config.toml
n_kv_head = 2
d_mlp = 1024
norm_eps = 1e-05
tie_embeddings = true
init_std_down = 0.0052
beta1 = 0.95
lr_head = 0.00546
schedule = "wsd"
final_lr_fraction = 0.02
train_tokens = 254100000
steps = 2934
Each number is 500 + 40 x the weight over its row's rms, rounded and kept within 0 to 999. Layers, rows and columns count from 0. Numbers have three digits each. The size before them is the row's rms in percent of the matrix's.

# layer 3 MLP down (transposed), 1024x256, rms 0.124, rows 786-840, columns 0-127
105:455507546506492403513525556528468453594539491500436561437499430538533504579486543479509597459510537574572556479516481466517482541481500525561529511456529549532521521521550457502534526442493546533478449526410484450496439556504509547472527571488516493544438591513552465501452502481521483596490449456511480543503554595552480484501516576508438495524506543512499510548543505556467520556519
097:463465514515442499549505504541553512504479479517519487523592457514539433451460518572465458540449502486580519554576548486495516400502477523430569480523490510484519492500480461468543484497514450512551507435525520489551483428519523513442463493542565486510524493570499499480569611510465487486506492478515523454512460480543530542569438420459495519457487514493535487595511455537534503466512
102:494578565503441462530497473524561480493494522466533502474536497543478504463459547581568535468493496460557494487542476547551507417584453400446493560459543495539508534510526508521600517522456471389446480465526545490573529517449532388544510478474503447487525495460499477447512444456431522532466449502516499526535493499605545515549522467481553510514481501564448524535494489564567508552436
093:509494565451480449547490493463495524521520531457531454483559518533501555459523504540562506539499502525524563496541496527500503377513514459473510573524526581482632519445548435489468485460471412500462479496455536452541564479590479535462460475523492570496585498541430536487528526565573505570529509505521446556576483487478561523532470509512501506484462477493501540523481528529488502549471
102:521536490516585552479535520536598575468546557576497462505483540518506484432474433479444521494459470558509508555507501447462449441524467523488523529505508440488508422498459548512487523497438519523518413470498434518540509514467474514501503487545429548503513432455543408514494519519451550477540499491534481487498496481502515560484506498494500562497507441497482523536464445546532513553497
100:483511457484580519571483459505530485525513443538481439537382500468538533544474459488490482514502513469521576530484429547533589559494555472507476518543593524455463398516494439556489476532399516487479448446466499498460462479603497495482529584486519493539513527464475475477477430382474486455589455540557467498471439499544501507575503493517453515419468510522494547548481520494535517500444
093:525586515529444420544497454498538463366488564522507452476459505571420480545439491506513544549481534533469556482469427433512507540575479468497508512517510527559515503509503538482450458463544569515516490531427469521464495463539483471528501536436502498531492552483514417466505505524509483510534531449491507468459514481593430487436508431507561541457484471457501438539513462400479527504513
089:451481508462576443501522510455483409515487562483484502538562469498483429550510482472456518510450495460467453515508456564448492519492503500499451518441530493518578519567482480533527525553516502584505534476467454465482561532473628462576451459551546480462595466510459501499525536492491491489533433439421473495429468489396514526494503459453497535486452549478475531483488539460558483514468
110:490559499567512525524530503491426438523484428501524508508494570473473555546484518483472537472491398513530547466460484422500457534453465515469546448497574473545511534492497543467553528450451509457474528451518455496455447418509448563484455446489469477529455498508484512529436533446449485460448556495478537479529494488501477476526499498495477504463560539475545493508431539553475446522414
100:554469492493492477505418505471505448536471455454445471474561476450555484524464512528473535505534412510466451451460489490494574490505560485452531492478495478481531480531455475523493466566477488500457490505451479506461497532488473567514604457489533484549480533515487496505520518531427524547563502496442547583488495474482590549430533532471464549522457448526499500569473497539547460474562
103:393488471468471488504420517407494467545441501548488511568526442523600521548557482511458480512521548555510493573497464447500458586515489495554537524476509464509561559566454497497564551502480537549499475466495439504401461533515548517491533449487462506425501567517437492452548495442490518458507594522483500445464526469526470547511516554514494547543495564465483550505501434512507455537490
093:456502468474500552511506463483492558500465463461513457483514460525430433456527581518472505555604458482549524473467578515459433564441486434501488532531556445496482493481519504519464479564535493505478551495578525528444529496518537473466489475513549496560482488492502572553579549494433466504484534516548476473488415445476476488529587486463445463536508525489471486480494530513505433463461
099:503512526512533411475521488462464538586458528488451548504466446505497536440458477475489549521561492497436549517526551569471470501537524498519480524431516519493466557457512536447502479561536456518559464501477508529440487510550529456457502465434475531524590504424535474483523466505490536414540563472488554532468468460558561467495527448440480540577554510442518500490496530443475483534477
097:541506471477481505499518467548461528503434487577500561503496480383484463531414525466457503463465450563486552458423497555506532503530494587537512508492513478528512416506527453529593582473466501528513564491496568516497550467484505448485512522459478516525471550434536550490508508509435446514476498569546450474541566519503454521470481489508436483494480454494441453527492504490559450492516
094:468506419533489504456403585529525505478434527535496544536533612548476509460490498524464543491466519480483536470432473519482462523525489462551459501525502470481501460452476450523454546539456527470436580520553462461483526477508469553513470406487471439602481524498515546512456557492522450447548473431523443529487472464559493460528495471495452451509444519502518482571500524481496506472496
097:458556444543519556482465540513508418492521435510490527446541492481514554382486496510457462516466491511491547514562505509563550455527513569544499508472521583509510476495542484503514501534489434573468503532431554496501494488516486546495478562538525503518447474523556504385453490488465524545471511494478350459530415567508492512505519513528508501546543498488564469493486545504467471489468
102:471507537554562517507599406527430420553520507544455442479511544488466482489520492486498478467469506468495539517531568467489495504472424453518531509526479540561496528500530560451534546474511515547485455492470530564555445530455448489513494462558507514550464445515583550476491519520474508470469529548485551476536498494469504413458506509511507531447499523552531484538451481505489445500465
106:548520532511463502497551551561514508530510509512506545500518569421480525565511490480512461525460565517513367529521517522544456444486525451503518508457544498537551449502503490508478514495469487499436499441455501516456516487522487483452464514475535471532525546541472461574559484476557531441482483509505450481538542442426440467437414504533519476477494462591546505567466487511472444490516
096:480479548490447486497480484512452498476502560496448511546488521519545491503459527519514534468529550475533465497501542435533487474446639480522555506575559510466449528509509442522521466511521571460493514478454510505510566488526475558503488490458536508512437481522505539530522482577503480474449503415454463506522484547520557483516601486558504539570509516459403537520536474542431474488532
107:495483562519646502483508528473470537594453507470525459472440487573543504541484506486563522484531529430493487473539545510485531449518600509463455568538461462466513503588506502555419482455421477449484504529456556524614487548484507478543555519507530500596492557468562519474491572470503487542433459503461531474565523467475575498445545468468545525490480442477488504503523520481507447534511
102:497472497495416556498476494478427502467485447469478510486464429468530500553498481545483472422518534472557491522482488471464482528522544478526539559566454545444485518446528493424502442520571449568464520580494473485554617553522553498506417523477435557489501476511529506505484521531520452456505558494462421543471467453500439457427470456504525467518497544511527498513453486504466439517530
094:431513446511506405487557493507517511564511456443569441440453500493556469475490512422470523507487480504492466450533470526490563502466471508497483520517480522556512557477439509514525463438483481503458501503545500447463626479492443501480517448524526452495535432484437430534484529545434548507579412487514536515462481448478531529552517473496578438491555497499477560514484508485524441519568
091:487458445534456535523470507491465480463512550516481441502495545533571481597533522516468504495507551472527478509478488431510408535451524521518465514492512478474502531465493441453545481467516486534479558500439471519457523551404567559472468543481582477543540514510495542546481496497464585499503477529552498483581476511457516499460498517518499507522509483500508512496569605532482472611490
093:517513536539584464471484479518470563532527442477512487540497454513504477452566562521496474503565474556520519477549447589553505520513410538548473505464523512580471476505403418539427538480474519470490500456528481492475532464470486482556463418523491538504509545510570523497480477507554530453473528561521589481459510540494542501468546571439407538530548527524499515475471462473488506538540
095:439445551503547461409477388504456524472525587425585485506483483557544455474437454440518540549521483448615481496503529530408480503509518529501490534489527500379505534444516490458495473484545539521517495559545455519482499489521539519456467469509485478480586508441492501445543556555532557520495501516429449493571546465506499548537534470464469446493418497468466493457515485433494491507472
099:513516495461475534507493489513495490489497508405420519510518500528424426525443440578458453522470536560427467554531509534490467437472527467446465473489430473523406490499510477572449499488496523425474447417502488481473495443505484477580483520440513474517488493499425479503503562624489474529512544491469532470530514484489514537533449526529479455427475460534518496549532469545488546448564
111:553505527540515493466524501522560450486456549483593470520474603462493531508518462452473492526531499503477457506446430459424470433492467534509517393471490468498503544456589458537478391433478519465485461506460482470576505484498495429520513467448467487525478495481534513509479469524530554484481500502505498556573493571509486530479481461535531511523533487477480480449507517454454529534511
111:439502560501514516534524509565467427536497445494504547403564497520478492527515468475554493521560514575498518475537483491514590488538420522424544469549539480441540496494558435491498462409470510529512563507444427499499511466532425466482460481531497518437504465508519484469545424408496545450500513525526471456520463528489538485483473535438424517478571482518494607445535523516508496438502
103:464428482489463576461495536565492476419481493567517452506481473462479553469470504554524492470480504472505459449526543426450502502533544443477395492546477525462503461458473496545456551543557562487495503482488428479497473474510521465569511562521480501500543482454535442568478454478445476477536482557474512481397529491564517490504494496537458540454440448533530415484554467476499475404522
092:492487508570488504511512543577498515538469467525488489567511593519498487508495529499561460498527574479402447518570481507458452533508469458463494443539513470445478553499530502474513483481436491561504488478467500535547454484500601478535475502465494527486506453508517513508496464504499479446525488507495459491474505474524531509502505542600530568504527551477504450466502554505564504467538
102:479511486526516466480576486518515464487480470488467552566568462530486522487561488517545458464541507558484513517480530551462521445578564511450461525536504510489541522490487470534516563485555492482513553553513498548503508517508494539502463512498442517566492450514489507508554524579560413527562548513547482478490390451469524563450500497540540436500508395424457437523502507485550440450514
109:501532507483542464510487518447438450486529540538488543508465464524509508461489470431492541482511546482593550492496516512471502433510485423499461464483463453479506493536450562463552509582452529421503478409462582493480504446528517421517540567521523596521503457565492486579478560556517562465544495530489510463482497480465450442460499428490507515452437458548549551504488484613497476529569
089:545611529606506467404539520476501518538484613458545492573475464496579493474484518442496496501460486505499530485522515505441513499539528485456402474469484520491467519510498503529496479516499487534530495474503502448554528412439519511469593544493555484551549509486516455487434519543521451520523497529485563482464527522567475522535487511479524551474518476497479509513510508442448482534439
105:493441508480438467530491449480502523495476580538515566498504424539460443474472493465498530480585494501547562496552483519542500505506586450512489477454502465535470467525534450471515497426504542537474448576445572498482456507423509502470475489583558499541495468525426522441534495477459474480547537457529448419519498490469427524520530489435495501523497462514504421493413509497560452532547
098:505483525431519490490504491540499429482480541536489509465477506565471548465429520577479538496459465479550532529470507526481461481533513543491495404476561487597542514528506528499486480558481452554574526472511536527474441464553559485524566495523503520520489475546454438563495563505530520476524449514615469492445554455518498479491439473548491486529501575499541512520532538529506442421446
092:553509546475530563537496507453492509501493549534504471472459454551545532490445528513546516498496401508546446442482574499533439487444512527443455499501491599520513471481515436485537523494482481527550555410505460460491510496474505475450439486490524502536450451480553466554544484484487490513502501458466521505544509473510505522543525543601513519560504527556461499470501570583507445429447
097:466510541477485497466486524490462571429436400499464518594465430521529458503574517487499459490492460527446456487468531545477528469481503478564508462521485460490481552461507497491553453532519559521556542459471448470449487497538508477542491511518484512483536495528434479534429525540535486463535493564519557516536513508584476514459499557494471457578437551593476450473485429424572526533512
109:454486517465448519491478508520547465510402472517519479537503549496516489495504502495514382456502498523523442481474448477481456489483516447510502508533455410474532461514474470488457466468537600496429483472436535417449494541525520515423479498507450513534547514502484538483561476494515538535505537464460449528544496495508517418449600535542460523555530461563439495498589592447529467441451
103:492543456527483477525532484549485487530510571479424449460534469492511503556472447548467465542519472521459510502439526492503478530593434510506514502434497452591488517488496512540459501495442464408548440496480477556464489454463490542496504472491506563490500458541476439495472516450556522531454484535486504583504578598555433461523471474512580460538468470538476502553509541504462482535542
096:511452534541478467466453482480446543490549519563547496548518557557484518438517531486538537549456489513456517510488487539527516470559486453439524485485480489502623502454504459489427474467524415482519529501531520484441557491537501511448467451566513484470476462537524475457535478466487498531523525542529514458515473508557484510505496451490514508509467485472507515510467539489575461487515
098:472541468533472480454479573477511497544491453562456437526542422588463530481485498477488486533515487506482525447494535476486552498442463508508461526531479482486549498510453564521510486452466446540456510439456464547461463412524605534444444420532534480491444524536478449541492506544539522489458494472536568462461530529451451422526520460525500485559483520489519469549528457507517490534473
107:446502511445441446498501543405432484518519479489493555518528517484538562470551455478497487488492538460531545535482449501424498528447529579467424486456562536499549541544469441538523554550510487532475460552463465451431529516547505500530555502584541467560518540501469491470470491519499565449490440483509541461487524522431523507522469479515465505473473459454484402541532449504446499473522
095:523587588449485512419483503546464495446524488505534506513460462571508517556505537561546495496504472474482487528439552486482543495448569511510497488558575491505540542507563498449478536560523572481461519556475412566443485550517516512526464431447414493498558517449493563472509535477500547403566491452464483545436460550526481438466455471507581569516540468561476448532446459522532489556499
110:464507498473480451565517507428578516456515520494513485492535540554456470459456530510494564459490564513528478578535532500516513440515525427499456541525487506522539529552509555388540482502446555530501498558509495464436488495401480529453554496425497492468558492440503530461523428457485511499477534452566446443462509586490507526503574528457428498503482544535492460488449562506489418497494
105:498524487454468578559547449537456541514536490539509463520497481513546561525420525510553505509517511534544495481505475492464492431438477522463570501492528481523494474459510450463548487551583456532525444450470520504441481514503459527575404540534451502475466535557534504436502405579524488472494521508450584487527487496490467557481447492503488514385429508545546484506482493557465463543524
117:485462462516488525452459511461477488380482525571569514476584564417504531484494515558487541542490472529494541475516531454629481499527483466505526513514487489387468521540473524471486450487508556493494475528566489504484502486523520455445508549527540358468480509456475490521557497502478532456452469515532502479505474509535535501545520413481434500419509461617498442486511486477523476545456
104:462477508554489520550437525403499430500492449422414504548550538453481490517463459504449549456491493463484497468517545459472464455483509462488432527472487511462467470432471436535436600550453516489551531475529558492520460420499529432535463447535575505536451563455502501487529507434531542469451533510581519457510510493496566465521544486533403506428434548503527433497534509496427515505529
094:430509484488434470481438510489497515585485486495442517399470512456485581516492572534439436451456498477465517483509549485465525527526485505579494558411534497502494546508587481489540471545479468515544480480479440436490442529459459445528513505462512492495519541448479525503550448533499461571537435519498520456509538412492507532507586477464519491578524555515448544489511521480575536517573
099:502543536558544545479449524492453530539542527469488456507484489469459548498511490468530454523499512434512479573555535529491541554484543549459484468485571518472461454544523513472511510540470586492462505541433477489468505413495519560477427513492518504579466529546505477496511448505459421524464479528474498494473470485463523519423597450526485453480449483466466524468529422475482420429519
104:436436457460441514529480454492601494476562497486529443510441499495522496540579482499560557518516472426469453509499472487536500491569483455521475472502553527491532502511581568465474513475467461498562475427548508432437530508453540458418528585458531558520541474491542487502546460544467490468505561462479434535471500527480565508535494415465470497500502513462491542566555515519591500542504
093:436533472544484467513543541488493530487526525568513525534460494512523590520476468515553451487445470499510490542486514517555457494521463532544546505541489552563545499473578496493563506512531443494435562506457508494572529448480471442464459461438515526477479499502502511477481514453441483552440505536528501471498542469499521531511488455473504461513490568491534497560498530543466546472491
092:566518528478542469471552537460464534408510567492562431512440547530529482531509477455506476473432507527542543488526480506523563554524514574524462573442491498524480447518531527561494463563570510543509469511482597493609486474549559500460472545532540497567462470575497430482507515528561480557419502474483490550522471521581493511507436493529500547453478530474497450525496500479459502422456
099:493488487540540470496535554525587511474428494534550592448468502515418438406552550468390539526478523462477536519543539446547518570488493480548511504463504469541547504465553510495497460572535456588583544547421482584568516455515547471510495463435518520467530427514585528476529517467509443446468556545472494528490503524542490439552489493524505436486518534486495474511427462492477514468545
101:522523498474584505533530589539496553493520488513525479518524475483471471498541478495527540503590520467515507500548494525461448526510507496452498414563512519461581481438428519494522558451533560453479496532472552454503519466514477535550504517447468509490516584511518506514487431486569506449546444561487424509479579481552543500530539479458475496563475410511502516549486450516480529476510
098:550446518477554492531512487467454400561509549515558512520552568504523346458500473495530475474486498566491444493520525472453471549517425459475483464519512442454482489449511527520494491481545516454556467468557546500487571541523465509452592547400565551505497436545498554431548535519392469515516489524533555554478505498517514562523480543560509555547480457494492541486465550547509464504536
# layer 3 MLP up, 1024x256, rms 0.131, rows 787-840, columns 0-127
104:538476482557512521495561483530526493509481516508518528472452541435538486498488554483547509540542567475500516495479488458461392448510596487512577518544519486537444562487489536576467465483465542437516490508394514562474500524513408412537510525502486538503526501547494478525472506535486460504463524507546452494452541474432521450512557461524487533536572516456502487413517563478485492558422
107:476463495514476408508496466492510449552489455494464496417558469550550475451480510517463506538597586461415517496420444498422473503471490559468480457502474511480518581538453547519448478545485500570446483461462505517478547503546499521477462507523445450525489479443383435508434413526532449516516474475457545461503481476514448517467501509491498518454536498411454449518540462449496564510550
097:512503550529498535570551525475521480527497515494457589450435513557466520528454463486524436517505453523482539468498480522454547486489486489522494488491532454490482498519437539481536500518420473530445419556497585512544475558548475577495478547505449513472536498436493566508498474500461510540570463512432553578603547518525459530549508511517513488526410416544464473513507511433508459489558
102:448549463470437512486497547500530509513435490460517470464481490494548541408480493463478483492536518482489445521490486540434607480527523519505548495544491510511455467561497493526509399488500513517472505603644501511537483391520490438545520532526547505518536515453554524478525512508529505481479530531507525537545511524519448583484480538550591494489428470490514504509540560447463517503507
097:557543495548492469548513507480490490525520539553413496484462537505532541437497509567516528493513448459516536445496472534476452510465499426482484544457472470473507521504438529469412472565510485579531464478485562460480446551517490524494504536480473463502515509503523487459520503495452485494434534465469523475502514495458507593487469499504475450507504564509467575491469429464474399470471
096:508512489560529477521469499503485455465426466518486492516449513553481506514547546483500483517527467490541514490514453543484531527463530568478526509436429493505563471478483456512488637469482432482523477469475453433575458536521478513438543468580514496500586492521517481444532487603470513500453478516458440459527457481538526493400503585543582447524484463570445503503475492486474499500489
092:544560451496481493481507499459463592474512481491519515456487527524453507510513452512492481481570474486525527502460529462565435488483485489453526498527428507478392444478523563508481488561457452485498533554506505580437516444518473563539496496512547559471466527492478533458464506545500550541554493552555519519569604451518491536464397462469514522556483454536495422491559507525611463550488
103:551503520446573467448414509446525527551492460471433545496514555443456522499410501480565556487495514455533470563489488507486492499501452518479460566481500452529527539568503435430480555496559527495536425495486505511520527461520559552466463466486523519505496525461544501510521601534494473537472558562493466506464490481519569481510502556478500472506439503500496458503503544461542459495578
102:490515484492533480494455491491512398461517557529530483484523530518516530571496539494495520461495484511536556424490475459491451521478438514419494477448520484500475464538424463498531567504456496490562432545482421514482498481547444504398488464557541521580567495452512466484512519511484485551547490556511536551540453421496484503493541505548492531516509514496436561528427510508423551492471
103:509489525423501468551427572510512543511531444586496544486448523509496495533450492532572505482502553443535412460492456519509543472504478585557497507502467485502507492446508467539462446452476567481498472473545444481492471604481467483499536495571473503504474497464428419435482465467498374480482498542492517526533475457438445559495556516556611471479428509496469450508555541478509528510473
099:443436540526554539494484510488517488473464544480627502482483553462533611478501495503513488521507452499440538510543529505470527472493508582445511437553451502559519481447490457481554438476481500532538442542494474531550498475486513501546496491557494550523522455476558510557532486511524497480486534553482485526510566547512473532510454505470534510553501459553457513452565438546471534501541
099:516534495520467473487506504581588447564569492564485493475470484464505499480519512462591522516487504482435584456439481489487437516535525473549474521478511463571491464545505509443478555486550486499553492513544487526585495504517510470422468570414490396439485502528580549491512484544462503423493459531522520535485496434489519531430550490502503469564508514482427509521514529495522495491527
103:398495516493491511447521551462535485562554530473442468536500502475507527481410488533446461481493493590428501547450481557554479474495549504511474456481521469472583494520553498485457502477499473469549559491446440495521470521470453598551497478452562500505455438517476467457471515526545479537498513496501460467510517491457481481489463536509502551571510581477548503495469436480522536584483
094:547514493545529486523437532497482428511494511509530482542490483470475494477496491501480477486451504477458509515503457452547524511533451442515463599511544501538431537532513464586562532482490522500529472470492572480531481481590532541578467521497491544482477576469541537498464526469460476500517467562510473475414510509484507549395492484455476525541544451516446499485528506479391490523520
096:507552477474502564460482530480431477434524495496485492475522530459526439557445508537551506532487546521570454495484458488513556501488508495494487479500477481550394547538464504529412493495472521541399538500476573496491511528463489388552484538619474574587530491484495538463504414496518505529555479561410411488513479600521526504493458544505516500516445386548524549468425497499502524478486
099:531440525531538487428569570543487493475514509549477506513481540509486462491484576515533444480506505544440491429490476544472504437471556446484526457490521539490557440506473525482535545469407500510510557521512502522452506541541470564501499448461475538471487429486513509519529470437541513505499616563610460512572490477509530407509533536474575480509598460464505525527484497563477451478470
104:475446475436512481488538556567516528500488532557474533523548470442569539538542557510477511507467465545523485549506419412475475450636512501488474551502480426498511566525547514538482395486499461454544512528394504507535451517479582467507516436474439470524456469487531459456484522528475492492566452558441491508449471575493513483521439510519397485544564495507515442561473509508518484456457
097:493438479490462536494522524490543500500522491528452555466443453481468534526546474512500480477526460486523491576457545575494516479465553506478528441528448538489533491485521514557479523496497511487567524528489473479533465515420537482501430499512504486473552472548500450537509432522480459525451564501541453472554497511529572464570581462561512577499458561471524411449519519539569490492493
106:479475501531548457417503575552496592461537497538499509563489517493452483490534528475469495510502515544532474481479489463456600562485515442573492563506481488538558534539452543560471446488502438492512500516430493553434509427481538552449497500544554529462438529425565431431500472458500458512457501485512502548532500444520522500542487501423501620466482535457482529494503465520570536416460
095:533441543545511507513467573481520448468448478487426494478522405577485498480458528574543483467561479539434522560413462505521493539499513471541486543461512527320494511535476525508509466509510531478508539548527443480506552487484578548531456492483548537454493510561528399524547404467591519505474595499478513551452534520530494456512546523460476439533497488567514499460446401509508484425525
098:518541567489518453466508492549538495452494515510509509488484466498473529587445434458530537548444472527470459506572457572525508564510515480509550502470473517482449451511483538568473531527545538497435436484514513505520491532444474526509556547568455451503541541525426563514566445482534554531465508523494519531506530464511495465477537510488552494466515438504503486498447546482470460532519
098:580526455522479454418485446529578507504476485534571412453573579523406474479465465498421533506456531492472464471464567523524487434470522493569504516514510541471526583458479503528491459552473514498489516491477556492478462474496462473623521537566549485515506482446538446513526485493520496465547512538497564537526527492388479511481496483474520501499447553479503488473526515567522536474480
094:492525520479466495533518539538579464498519486533485469487476492550478515488464489538534461464541494526497528572460484532490577497465512478583511432486459478457474498549522533471507463542494536458466467528434584551541445572549474475464488581488545352491472558434499502421456475483517472520449452467486431418499494550491518484557516466504564437508550478537496519471478457531518485480525
103:517540552520548501511471487448507494505484505476495494475496529549516525582496445447500481354444551572485537507524427486535474433525502560453494492531471541579500546509530469481478463479451504448533529465501581565562536479529523533510493522512447467513496566525493515481493545498434526512435565486440528448588544457450437454456484490468475546493503558464532533430485520552567475512430
096:477529536499488462515527585504499467494465502577537525514494505479524419412558495523455519536563450465526491432555484537514532526485466482491455485578516498450490486545452512503462398572526571495490455460442507448489531554488471538475452497530477451510466563466524468490507432540373500532496477449514524520570454523556516471471486536593518500505463456472531496462486505492526469506546
108:573503504511503422496422454457517419475487462537508474482549412516487503526477501439549484534481516514473498551528462459504478518535506550538457492538484535469508474485549580468491477496519454498535480536448541532413511483499525545502466515530538506566482464529540520508517487478493538409423466506448547487439442519499464520489507439580441517480508535514438524555571522521509444465390
106:558456516584538404448553524472471520462560494449459569475527523520501479456537483521514498491510521440450533505485532488425568454544499531545493555496540453484507480522563487489471493536524582433482543500425435505474476466513461529463488493509534495518500516509481529541552427516455487458392425513508519571512509508446487456488526482490441509481487498565496573500517484503487475442449
106:508469482560519543493502566560548440509482443510541485427564505481581444450571445509504570516488542529488528454500556478495423529455372452595502454429488534452557456560534483515487460472511459494517489503528533547512583489479483453514533519489508479466448511493473524506518576514477458496535463504496463524486655459446528491493533540512443518489483467519517498379545498447566532499477
105:530518464514548557527474533460550512493487555499465489481518419467483471558441518466484504507519449477533433424470506556549536505409499473468453481566488590540519446465525503529488537438487519442433446497523557483539479517487521481482504512469518409494415556479487433536472446556523489603500476488504491468570522550542507495530473499485507508428515464508491479502528511533377513514490
103:453523522579477551557514461532510459529478487523481461536437440475525528492400538556567513543517470524457461484476505431422463463505442442491492521486481496584518470550558506432588524436460541520460521405508437488492448527520477538585452478423506498450403476446550450473517457462515482571465447535485485473502481508522509511518517548498582550471541515506466504486479460554487511489478
111:531580477556488520481519482534609528507427395469545448494492502514490562466462507565466446545550521536513528472494529527511527471509452564488451532488502454521507510422490485484570436465546474476484566512514502524546485493509531474493491512457520478489483510505466531491537607490519526478521502520495565513550535504568461449532532499522481548513585484537468443520467483354521529500541
091:541436493468533522531424387487482505483492509496467513468561567475460542446396482465500549466536530551490457499545500492520561445531469516466589486468487468562495493520516434379484557494452511468521531512568458608518528504490531488521484538463481490477495493445504470504492507432482473535494519554542542502440481558489505588584527496540472607501544565593486476452432504491539580462484
102:521477524459516439450475496455502478408469507500486562509527489565508439475464594463460547495548544537520566516539511609474457478478359486477458512518432473512551559592478539449489537524511462502533489475517480514509461489499498542498572537528571505480494471480435538513479546532504456470548535549537454507464448549528525460580494381468512470487517463519484422540589508475441499456502
096:497403557514528465458463538484505499512449600486502589551479491525445486500486456539543499576474505561497512570485534505446561510548514501542470479502458473521464466472460461486472440482430556469513487461502467477477479488617502535486502490551445380502463458528516480568473420500440518477477482493530446421450573542524577429480505576555512490532524546495520553460493456558487486501499
097:494529568467502530522434541499454511543485450572523585527498549538525435446516460454527490520489508489457472407423504530484488465483548539484490500480487471502453482503542501558524479514450595449462554516497495429458516479528528488529459514549476553502481506400470526543443507487465567443482536442519539525535526518564494475532478494522452427493531498591476497495422502435506491417514
092:516481589423497566551521478572430468480526460458473546490467481511534536509455452543577590473511471483461497521471407485469490517481498441443559514525500554528461534499517507509496480468507507492473460502489487448413500473551438466545451527523535483541504515450559506520506453415460557547487519503478564485526406522516536538513494507522503508447586453510479480503485490588477574508454
106:467509488511456432536512604510525543554468478599466561453499523512513554512510496487539487452471419528461499507567563506513448463490506506456509523440536488503522434484544494531489586512494493504483488569497416525572485553539551558512543497459452500458558499516484518541479596514477481569452484447519524479431510553564545468547504539408428415461494460487474453473494525423496479496514
102:514542486615550566554454515561568475526510488570489538529466493493537400501507450468540524423489503476500518493490447520458457513509508474490464530558449571462556548529509433535586439517516552601506544479507504473566490483522435490561541518509488430541537481465465546472501563539515495469478522507499444501510456518468534458513486581461462522546501505479520505426491446474477463483504
096:513512542513500513465516470496526529546456559585459437520493593500540549506516423486522505520499565559532481485444522526490477501549446479549441431458458454497480496531478528527482513560457519540398437456478459462456453537500532521532457458534495510496521551440550484500478486541486512535566462467505482471449512513485504513521510430483593500551507553527509607531502477541494478518491
098:450509501480526504530488517519466440553575466463575592544546490553417563450516496568531511490497553527495462570436448452517493461592566567497516490456477485449554495500416469492450513567535547407515466466392503545490512395495508486485454439481444540482530483458477567535483557505515448476486506530601457516499409475527516507447475523536506472525457456449468496466537460548474496442520
109:490487518443571508409481514607537443458528479560493542593515523519509522449488541553547494499517506466536451447426464424461480504472521426510532490524473563524589551541497522446499451467451477514544484538490528552567470479500507567430480540563483404479534410497552496520475470525474515519515480468516436521561504545461547537537522508484446505519469468471488525507505468521524511510496
091:566512489530453487562548465486539479561529536471496527528471451495500492439498461503478509485487437474496525483495486467487464564460473513552527492450460396496517457500520505553549557500444448464417481489580477514512489484521486443490505557515474537551490482488533537498536498413457488497499525489483520573502495398423587514481509438476507532451467525470471578485515427476442480458504
110:433500516467522483509540520437478521559493506482478510518458473520487512520469505481517501409576506390473433523517543508461495507520549482540519511461530495460488529576476446499488468598579492485528453481571521540494528470481461463446520474504461490516463470475557399463465526498550499511470503471545467481532493603467582474465450506496474479515488554526532534426480467535477576461424
101:522511584516521510479448524486439565505486535504570527458513556477493526545457564500529525508617523541523461501535512464549474498479452400489504528487567478553511471544388472555535466521523511515506465513506474519498517475524554482477565498551529493489504479538524503474407534514507529486449578488484475383522445502540515454491541501464552435506543443487521454492470482521544562538514
110:462434472499465467483488433560551507503523562543449585474476483496462452494470524491428518548516467514458497532495526490538449582541472415510578500526564514418515513509492480504459509603519479556531512491415515564506492553605536547494510457504427459530507430477476553480481535481539504535499507542572519509506529491534539552500497531483487514508576484476518482492531488508529454484450
097:582487488470461506445462536511554444541457508439459516507486485485426573463476505465449510478521511500456499488550522521565485501502491572449499535471483551460568458504474558496531513496490554531533482507530461470506469520402429458529501499532486494434531541436468533457513470505513517546473520473533467518532520530493590484513451433525540499461567522488482583505546520469471539429481
087:512479415520572473404522496505456439426551545588510527469505380485500517460504462440576486504605528513436539413436498462584479495506495483467500514506508447508464502499520522501408476520530464485489454534518516466561457503541463470544546510515527530519502500494541492484531501551588465534528469505502448510497491566530467501490527509547512460489411528489520518530526505483503521547465
098:480442510440523501469543454516503492501499499451445495510471527441534490534433464471570444502484516530535483440504494432569457569520472556532458558579479524513430528515395509450485508514509541523510515520514562494520566536506524514493469494492490541440455550496369487571507492528471467488472482538475528555544532470503478494469453467449462551498530521489505501495499531503442540497439
098:466565532462494471495463535543497500548491504502491434532546477568617434515533536486536422469520522519490505506476475504496474553500538463520532496447453472529491586527453496540464506435542494478549525450496519490453583481496428464454474493511481417501537494504468514479453511502514480561517481485511537553504586553530526517424492499482503567471472476537517501445417549525499447539514
091:495457484515497483513433512506473549476495459509456478490520506465473444458519441528463494518591573462554487513435536530485537550493557458446504525488523491501505504501463510524445504512489568526471508573519472548489442545538464523516521496498455458535455480471491528551496474503606505452584535469466507451489515473544515468415434576462478489512544538556516512541491501426581424547503
092:469514476562489526498571593456523454527488500507479520473463521470467516445519504524515499572513526585567456526556428534516540453504455511473473515454501452509535541465535396522467437497533549547539516512571491507567501428464433459558481518549562563547382486493465527422440562412520505558529508523570470451485539509578414498455547524524525460492513598524470459483489511398492537490470
102:503489551454532500534503522487515507460463446538526484542532526507513498553482579472472484452473503471587534453490478566431452421495461551449578524574474485409500502521512469508555500436517461477439467505529583513462528475562532452506480491512447500536558453492456518534481431477539548475456515488500539452492488581463550532495463499520443558418444497515467498546467507563441502433509
096:458440507493495481506473481519494505528456506555591505508514499539522500461488446537435521459510491460548452484510482471518514519468494514560457556513443535463382441579500433476489493510477448537516525483489528481518473521451457491433560528492456552465459515537435548527469490417546598529518529501508507459504438513490529561428504555494524494434557502528470499427465534431573435558504
100:489444507484480497540449466541489492458427523544527503534484479465489496508537523559522501547529450521534504536526514498463474498483452511455486386532560514527479532522493558506445527466508527555476497587447582452543522458476523435501523465502507453430481509488431483510471497470463468497576493506545531535503536535509482519476499547534526492503412531368494531457497559526455544583503